{
  "num_hidden_layers": 12,
  "hidden_size": 512,
  "num_attention_heads": 8,
  "num_key_value_heads": 8,
  "head_dim": 64,
  "intermediate_size": 1728,
  "vocab_size": 16384,
  "hidden_act": "geglu",
  "norm": "rmsnorm",
  "norm_place": "pre",
  "norm_eps": 1e-05,
  "positions": "rope",
  "rope_theta": 24600.0,
  "rope_fraction": 1.0,
  "qk_norm": false,
  "attn_scale": 0.125,
  "bias": "none",
  "tie_word_embeddings": false,
  "parallel_block": false,
  "init": "normal",
  "init_std_qkv": 0.0539,
  "init_std_o": 0.0539,
  "init_std_up": 0.0539,
  "init_std_down": 0.0,
  "optimizer": "adamw",
  "learning_rate": 0.000889,
  "beta1": 0.9,
  "beta2": 0.99,
  "weight_decay": 0.23,
  "lr_head": 0.00594,
  "warmup_steps": 285,
  "schedule": "cos",
  "final_lr_fraction": 0.0,
  "batch_tokens": 65536,
  "max_seq_len": 2048,
  "doc_mask": false,
  "train_tokens": 631100000,
  "max_steps": 9630,
  "dataset": "wikipedia_en"
}
Each number is 500 + 40 x the weight over its row's rms, rounded and kept within 0 to 999. Layers, rows and columns count from 0. Numbers have three digits each. The size before them is the row's rms in percent of the matrix's.

# layer 8 MLP gate, 1728x512, rms 0.0523, rows 426-459, columns 128-191
100:453498513529513555497549488546485418508467509514461487461533490543531460544533477514445531553476536501540419516469544526532509475437540517511401494476509539442526553537515520433516496560491487
101:522464440509584513540573560506464506549490444482509498439499498445481466521453446435468525508445558504435539478394531506438466529525438532531507470457425494521468499562452440423498492533474505
102:441492497443518515440442518557500466572528517487532547584443582445528507441581541453477520544493481588471496459490479563451474490570509511553485490486507505510458532471512424575484500560519560
102:472562590542510493470454529478470467477515474523447530573490549497512473446541437507507452498515489519516445510538576462604448548470523528428524518532440465526441536479523523550500518485494442
100:518484532502519530450484482475417447562519525472502473440492546546533443516564500536476432492532530428500446431447501409565492501544446509456489548492555487496449489478475474516511611475420468
090:559551499517478478454475529558535481622446492506485497549599429440530496446491438509464513483541527460497460498547560475385464471501567508459442426490447505532459577521509504526482480502435514
099:500468539529500563413439536530487453584437457444513458534533473529443510425527469554507504556468478487455467455475478545496527494473552482503537531486546521556522507508508431497521536476491492
099:541536507513526573477497476485467541485493497489498506480454454467501441432514485535487515488441478529392516426506488485506495591521459559452441434462634471551596491522509480484497464514536525
093:453489498530458498592463498470484456451513609476467486483510398493504502519513462504530514520501541527480495483501527492489512458421454472436501474526454558496465541435479520459488435562341498
101:535504538447555474502536513497467472497510447553578444492526599531512426485546457489484481453439530554536515522463521494545474540500530470497521480494445515512504444554522441523503535523498502
097:478506504463530502482525463466486483487418442477527496468495503541547536491446531537508479533428516569552550464483427465470464603502463460517487552507550493494494496518534511520556490500533458
104:492480531456570542485465520524484463528508538490580498496462477536457484463562573471530509484526451557482482517517513489550539529575465464503500488459529508497519479530486439536470435507459481
095:529418412493494436530548576515490515456469571516529547500572432533505509521529566499488549518536459492567560561516469587525440508544503511549474505480462458561533530484495550474576432533418471
101:487461477517474547485432536502470516470455572545408479463551493496496562518547518601488488491555532524567520466432524557518432503536530510520523457510467487514459472550468429502518515484417490
097:540557476509452502495527503480496520522484485442536530521555481452455489548536445453457541531600541496439589464484449499459576525469433435453531504471584486483459478535484476557505486438466509
097:515504523480484438448509494534535442582450553490567496452490564521408480400446433508496518464536528526514608532421589497490500443484507506510490523487534470551444476510544450510483480509483491
096:481521435456464526452540460523538486458533490490499570512474509507581493464545523531444548481543452514511491487492390547461480497539496457461492456485476491448515484504475558481451482507513520
101:508526462498487507516524544486455534476524490417460522482435513441536561507539490446507502519498478493582534473477512512545469515621541487524547490510524453544461533504508566531485553535513470
108:521510427546548491500522525525493500522481468460481568488524503528570489495528488482429434454521403522520525510480557438484465499520517493519458476546509526491423466554501570511521503477570507
100:500491484531525541508479509456492480485534482541489456373590518541523427491548457456488500468450522460511470539432430477522456507549441589487461418535446524538460497486572436479524495435460485
099:545501548479573522480466500497502442480445476406505507544475479568515531512535488507468443476536499476488525529484422523507512562529492515520488532531501487508524497560492516528600537527513440
101:536502494452483548455479563420457502517489501541460476489514521464520600523575496465503468548517452610487493558545549442489468482517522546476490489483494507568469534527570429499477530518500455
096:454528515447547480532613570498550530473458486474523498469528567566462526522540514505417504557519517510528484473469524496523498514466537498513481570518559473545520476491542555424484614515531566
099:482469509517461529516540461499457489495518465517503543551487520548458540487505511414440494530544480537488500479536501549478532498481462438597513510456521463539416448513496536507446458487504495
101:425518466555481543460476485564464522517517452526512484576484479554495469539530471517503525469514536465499492488495525504487495509488393462496470479527477463487437474543498609531513509472575512
099:564446511445480541465471495527417421439481453442484492511498543506495491457460594443520472450452524532504534536495473470487465531523424544499529413515496517419518432551486526519480538480579437
101:470510477459547530413518527511480471503473498462478555595485520517539501476501538499450454568447458523428515474488517591477508546495523543482432503486540510505486477518490576503516510540516546
099:511542459599533398438547502554464484474471493552499497449447483507501586489501524458485509581462500461556541439540459507461503417487490493490537550558438433535519534516540495513505519512542446
101:540530513488576495475438500492457488411490497557460516499557591568470537466483514547427515508468465564491518532541506645568490488570525503483370478462519501497548550550520519530555576480500462
103:559462500463520498467517440500469540451556460490537475523462539515504511496557439449450467505536376519477495531541504524480492453509398549506545486487477450509535482407487529521461490504461457
100:519456431555523445485509531489443513524501476507461418478494544454533509502568470486434492455505532521466530488449497475427481479453529430495461535463448510477464507488540539460486467532551480
101:522453499530540523428504523480474528550491514470501474422452516503553521462492539447484491509530500481573479480503482517467564505544450515437458481549472522591464434460439469446511492463544515
104:469487530497498532514500476454495509560544522564503581485420465506548422527503478568488405504503486511516492524552515511507476529558407482512517544567502572475490464578504504434501525461532497
102:513477434427549455484445528492463529477531576539451522555456502534519487496481488483527480456518494555473436481532405495541540460408543497581495453507526448461445503513512515437551545537449468
# layer 8 MLP up, 1728x512, rms 0.0548, rows 426-458, columns 128-191
098:469400480529511498548505490589495472500495527454457473482520483537459458487605516483407578540392596532483540511509479530500441474458568488519476501533496527515467549458492445542567383500531464
103:541453413474521501473510468432430603507503493484547537490515454506488488532582483500559453529512472468561582544456550553468450587582454492543475485424389541398544504555493475438480460525514497
103:479544477481461475403492479589518504429516639572480483477534554482457560513512523477468486482527541442461503466537495481481480501515469508507528487502482463496513590528501500514489515524450569
104:455495484430547496493580443457499448458504493513437489457490497533558580473420523557472532484492519454506442501446514551475513528487521462512515430474503479475483524542427425507487592429499473
100:476575481520418592453466537417429490497507546483436460584452484484517518520512502525521501469516501386393461510465446470483432438484474468387502442450539482524493500520443514493443486472520544
088:457540454471538545531452494470452461537484427512441481502467467559486496508434523499412524500520537477529527434509433542490494525563457507460536542492550520542514549495477443482491487507555479
098:492469514502526493488525463504509517396556460464486528487515473510493449474483447462529507491480537473398501434520530476509487566506508515494523498543510516470530471400543539551509539414494541
097:544474553482422504496452534522512455449553544509516494481508545451464477551480548531465503518543496573514504580441560442449498527555485503470457505480418565482538471469532527438552546449532459
088:472503565500431510421500479458448589488505496462479496392468506517508527415544499558512423491483472484462468499455488421581490427517505592511524440423569460472523470528595466505425512449552460
099:499470512450483497475529493589514509489498522507475580533523448538512589570571437393514473515496491496500525479483506566565485509570475440480462489475520449574597489481490515488405518504511530
105:542519501517433407496513516444528490459510498547541512474510507494535488565533503473507509468487519502455472511479414438484419520544497486531433553541512544476546519535507477459541493518542478
100:496490472503473466470550536536508509587539503499485531448508493506502490486491548520463487473520448551558511478520421531568449493516461562611561548552482535443473472537451538499457486479468558
107:493478442507442478480542519518456528494531471468581493458576466497567540501452537508512550441508481433453519547553457509478467447463491456527532496499438401548544523509525515507501448532484552
095:471477572525473543487488475522556512466492539579440450458503436578571558524528521551491464513514525466448507456502469500427532462518594431501517505450556450584532537498469523521465496522507553
097:474512521490513539525457500493511493503528515445578505419536470478501574493524597512440415559424419506539505543525544465530533462429513552599516515531550535458510532508555509516515484590401531
097:533524598426493426454490532505541465524528491487530543492440520485431537469468442493506499519478540463527479491492547500490492484560510518559478480403545457441500455552529482577534478480544557
091:526549518510514486512500489547436508534450471449548579516495496523453452511452518524565503518475509528405504462513465471511441489568457498455483521484509500470573530467531529573467531473551480
096:601543518560525421498526517436494492566478533482512509429583484495456498494530545495528416555487496529538548562511535453517532432509431465524532485477542499502520421488522512386479490431542520
113:520550539444446544497511565463445550494489552484487478522598354491543495491454476509464497477444434438426551446411519450541512430451461489437459411512513451444492530516420529465450508553517462
093:525459536523580470459560438516502470487465486516500509534490487542530524500515446452479406550489546513485506439507576498562520453477451506456496500477468441560458592531554528476467458520538523
097:509529512474506481499470456477479492560613472518501479563486482498526445486561518518465451533482637482475550456483460489493477502527543513442474445499477489474554503504486412500512507538548482
097:453491523509539414494495533496501508521466498502447483502582481512489500447582523480543582450588489534632480465517452506537468516582549508505581508477489519511518487577512475554571446553515502
097:480476557513495570491476526483503636454540527575488501487487432471543494510526577469445535440548576503516462531454432504495458436556481538481530426514475461501530514521515476511469528484467440
104:555472505531482546413479479518528494441562447508451528526501461531487560567512521474498513539538493483522532449489507520474560532498530471531431462516482471475538538404567501471410504456514575
105:562491436556440475480519535481598480518515494514495447490526481541448504476525553497465503520472506527566482424520482552510515511532519497557494529497478462480448489484462456406504487579487452
094:501445457420589504445496485558455487523491539436482431508524518433551471571505487481539534508563523551492531536540490510449546539517502451609592461567522510470499496390440439521470506469478479
106:448512484479528495493539495472472548484505459560492507495526541496461505461466469528496466471496496471504523501505550469508455494477458551503513543518465461474460482547524407477575494459525497
100:527466506537514512537436548565494464471455483482512447489510514536486454488450543524496435469491452519459561500502447526488529378470492520440499522537534486524514505497542503567459496527560552
109:484467500532530473509532464378547473519519538474488531452435472400497476418467493394475557516506474521564484553527500476522467537504505464526536515495502456476475450537458424457475494441524515
101:545513523501459494501452471501489501482539498509524510453488455506477532528467461525498526535467466443503480496465566441441475472465469496449556508411451429500476522441451452540530473554507421
099:507500505555523542492435530473494517492503423433499513491502504520505511463468474510512498479520521477525438497441480519469512487501556542571575488576541479472493593434537443488488513494473637
101:501499508541525469376498491503487512520564479511450490492467512491554486567565536508484456485477518501573557557401519497398500478516482507550466433491447512533508552471527468502516459416598532
108:440467551540532443501470364527453524476440466506533451505531593520543449514481462521517496530537528498502503544488474477518533516520533499440518475549488443473525550558453487443554476518386524
# layer 8 MLP down (transposed), 1728x512, rms 0.0407, rows 426-458, columns 128-191
098:484534509436503473485549520510463511504428413490551482517524499433493489480505438497517419552505443472543455469451497479479501478504513508542503527565491506515503501559535519549508505537504513
101:450462537516509458479521470551527486519404411495526432490527502486472472488468470458479473544443459453493503419489546473506526459504506474566524525516496498442570521525439491559522472519496521
103:511483487469612464524507523469539538513418509501471473524545504501513493535419475399537494469475520505500468470441490504448492508504504492570523507474465563520477543510521457496557523473473500
101:471449438545547427449534608544498468514422497503532486535497553515504527465438528517559504583492474540517484500515477454463504484506555536578539575486465541418470500543493467439497474461497475
101:448507471492482514568485490549447523528405577478459407563429405565564513505446524471501475478501478478464580501458569480465509540555493486433416494558531475522432492445529587498529417495425529
088:572507555442484516455501546536529552400499531470568460569601526498475536450526502474455489603513471436509477547525556403457522527442543486515490473453445476583461513536465480490488469574434430
101:527474473526470514495566400458444502521489482469465517459467477495601572567490543421519479581513507498491519511494492555492491514508485490518480485532509496532480498503485500531478516484424529
098:514559453507529528427468530455493501552523540537497550529484491493481470515566553474552491500553515497527515484520495485487554498522489507518486465578486499447453522504440492570467466525459546
086:478456500529509498526537543498521454426549488507537426501479454471446476568429476528422488497560551469475460459517546521471552456450497433530519543474463519451528471503456535508522487541454501
101:461487453588458470480475477485497518521474512484485489509477524493479464522533516534523463463555445474510519538497522505440528457543494512494481492490509508535535438475419484523519487501546493
112:529552505513457485478511506517533526480518486476489454424562508399556476560499521455576538475468513480462483518445561538497491502517534484512463519505510483454527572502525487498494498513517494
101:471503546434540496552490492444528545476571526451535490458502623489454487516516500466492532480489513507523523491496501484530548547485499539487506446530438476453497511488537448538457500534470527
099:442544539532525526542505510550492464491473466466563528527558453492475514488477533529534558416474520504474451488494502476518542510527502519533464491528481479499543520487570533541489493483483538
095:538552533451488466503493573488538599532477550481457597514587490525474501487424528520532452461548575441436487517490476521557505450486523506437435485587484521550515491501591567570422514514518544
098:495564495521529480440488410501475527478539540503458515509527502511517551503492514527481516470484505507503452577583509471545546542546498495493528484493471498520445474568497542578485497502487548
097:486484409548475517490460440519467507570540471536454541537517506536540457538459525520467537545483534556491516468554492473563445476511480558551504492514502470477481488388443526486472503456411534
092:452500541473484448498551523503583529431515507499542505455507479481581558511525511458434560496534553518531466512482459513396538556427525484515474446508471554506470465551498451529508495543540501
100:423510455440536452491491414571513495565551466460455555483446519493468455483536452488508549482440516525534544479490465483542490495479533526439539504530488559507544551466461508540549561572476535
107:531458477481507453514540505538546474448448488485555400468527515486507487519485527430516472490494519480536551499513532429526452467501512525505524475551493502460450548443510473484454506532429561
096:476546543467527513558444456501485494525531505571485470501500501467563514524516507529495521479450533468548566575485504509515456481482490518513516535495416523539493506470534453530493532521480407
097:560425470486503438467466551456484466580402513486499445522497480461400545607437542486533484475513445507447542555505514541493512512517495497512489477507492511474535525455471447527500418481537516
102:548494491428485550498535499483444533492475470528456490518522526495439494545524504536545511616501497499457473463511498457464508556475504488486451468539522465481559442498537491489446453525509495
096:539513448495531440503457568474512506369574502511526536519566546572446495476445445543488493492470439491525541464446494496500442472536512498487457467496477506563491514480623563534490550527561509
102:555541528459542497523473557523489437450603484541506482497580519445554462541436489547489581532448506432507470510506489470458442491556551477537479529484476508481560465589532454484538577494472426
105:487493515455500459417519489512481505487560408414511478426482505463556444500496522520535532485461472497536507495541474503474496488480614545533565528498476550530480497459578440477483541536502525
095:543496446545479470560580484482542531498470513505486465475453480503522485427515479485471518490545428446545470491463479422495532494528567550459488567521492526555485514505476502440427438525533500
103:562536480456477563487475458492434473533550533524466515432494477470454534509490521504439476455498506523521513488495462493460499482522502528509484447445439480518510479454449488515460506482493509
104:511509484553535525517460461568501491510500461497459496508463486537505518446494451426498471504585480464533538522553461493462538546494533486494570502491589552546469510551518487545562458502508534
098:512460465522466540446498458537498495485479498543564532498513543518538460512533504507494502456500527402525495551506445517547460500453468471548522455479514475510522442516519488463507524464466521
101:452534493548522530479563506503499579529527516478509480489499545515533428489438535580470539550540532530488523495492484517545523443541457519486504466494507572528467506377500518436461471491482506
099:539421402426481452513473446541510520482544544463563512506528568439509449510531490468533502440493493497492462522460477541547482564432515471490543520492505422530507538447465462554519509448479487
099:511541518476474516496478453418522507575517516512501527562494550459552526623456444534514479471488485501437528414474450528540537524519531508507555543483444498534466521468514600479567498458546495
105:491463486492434510528479503464484457461476488417490473449515520466507432524530462418484520560475496461479481450438464466505482462461542512547482433499616534481529528510539529561516421577521453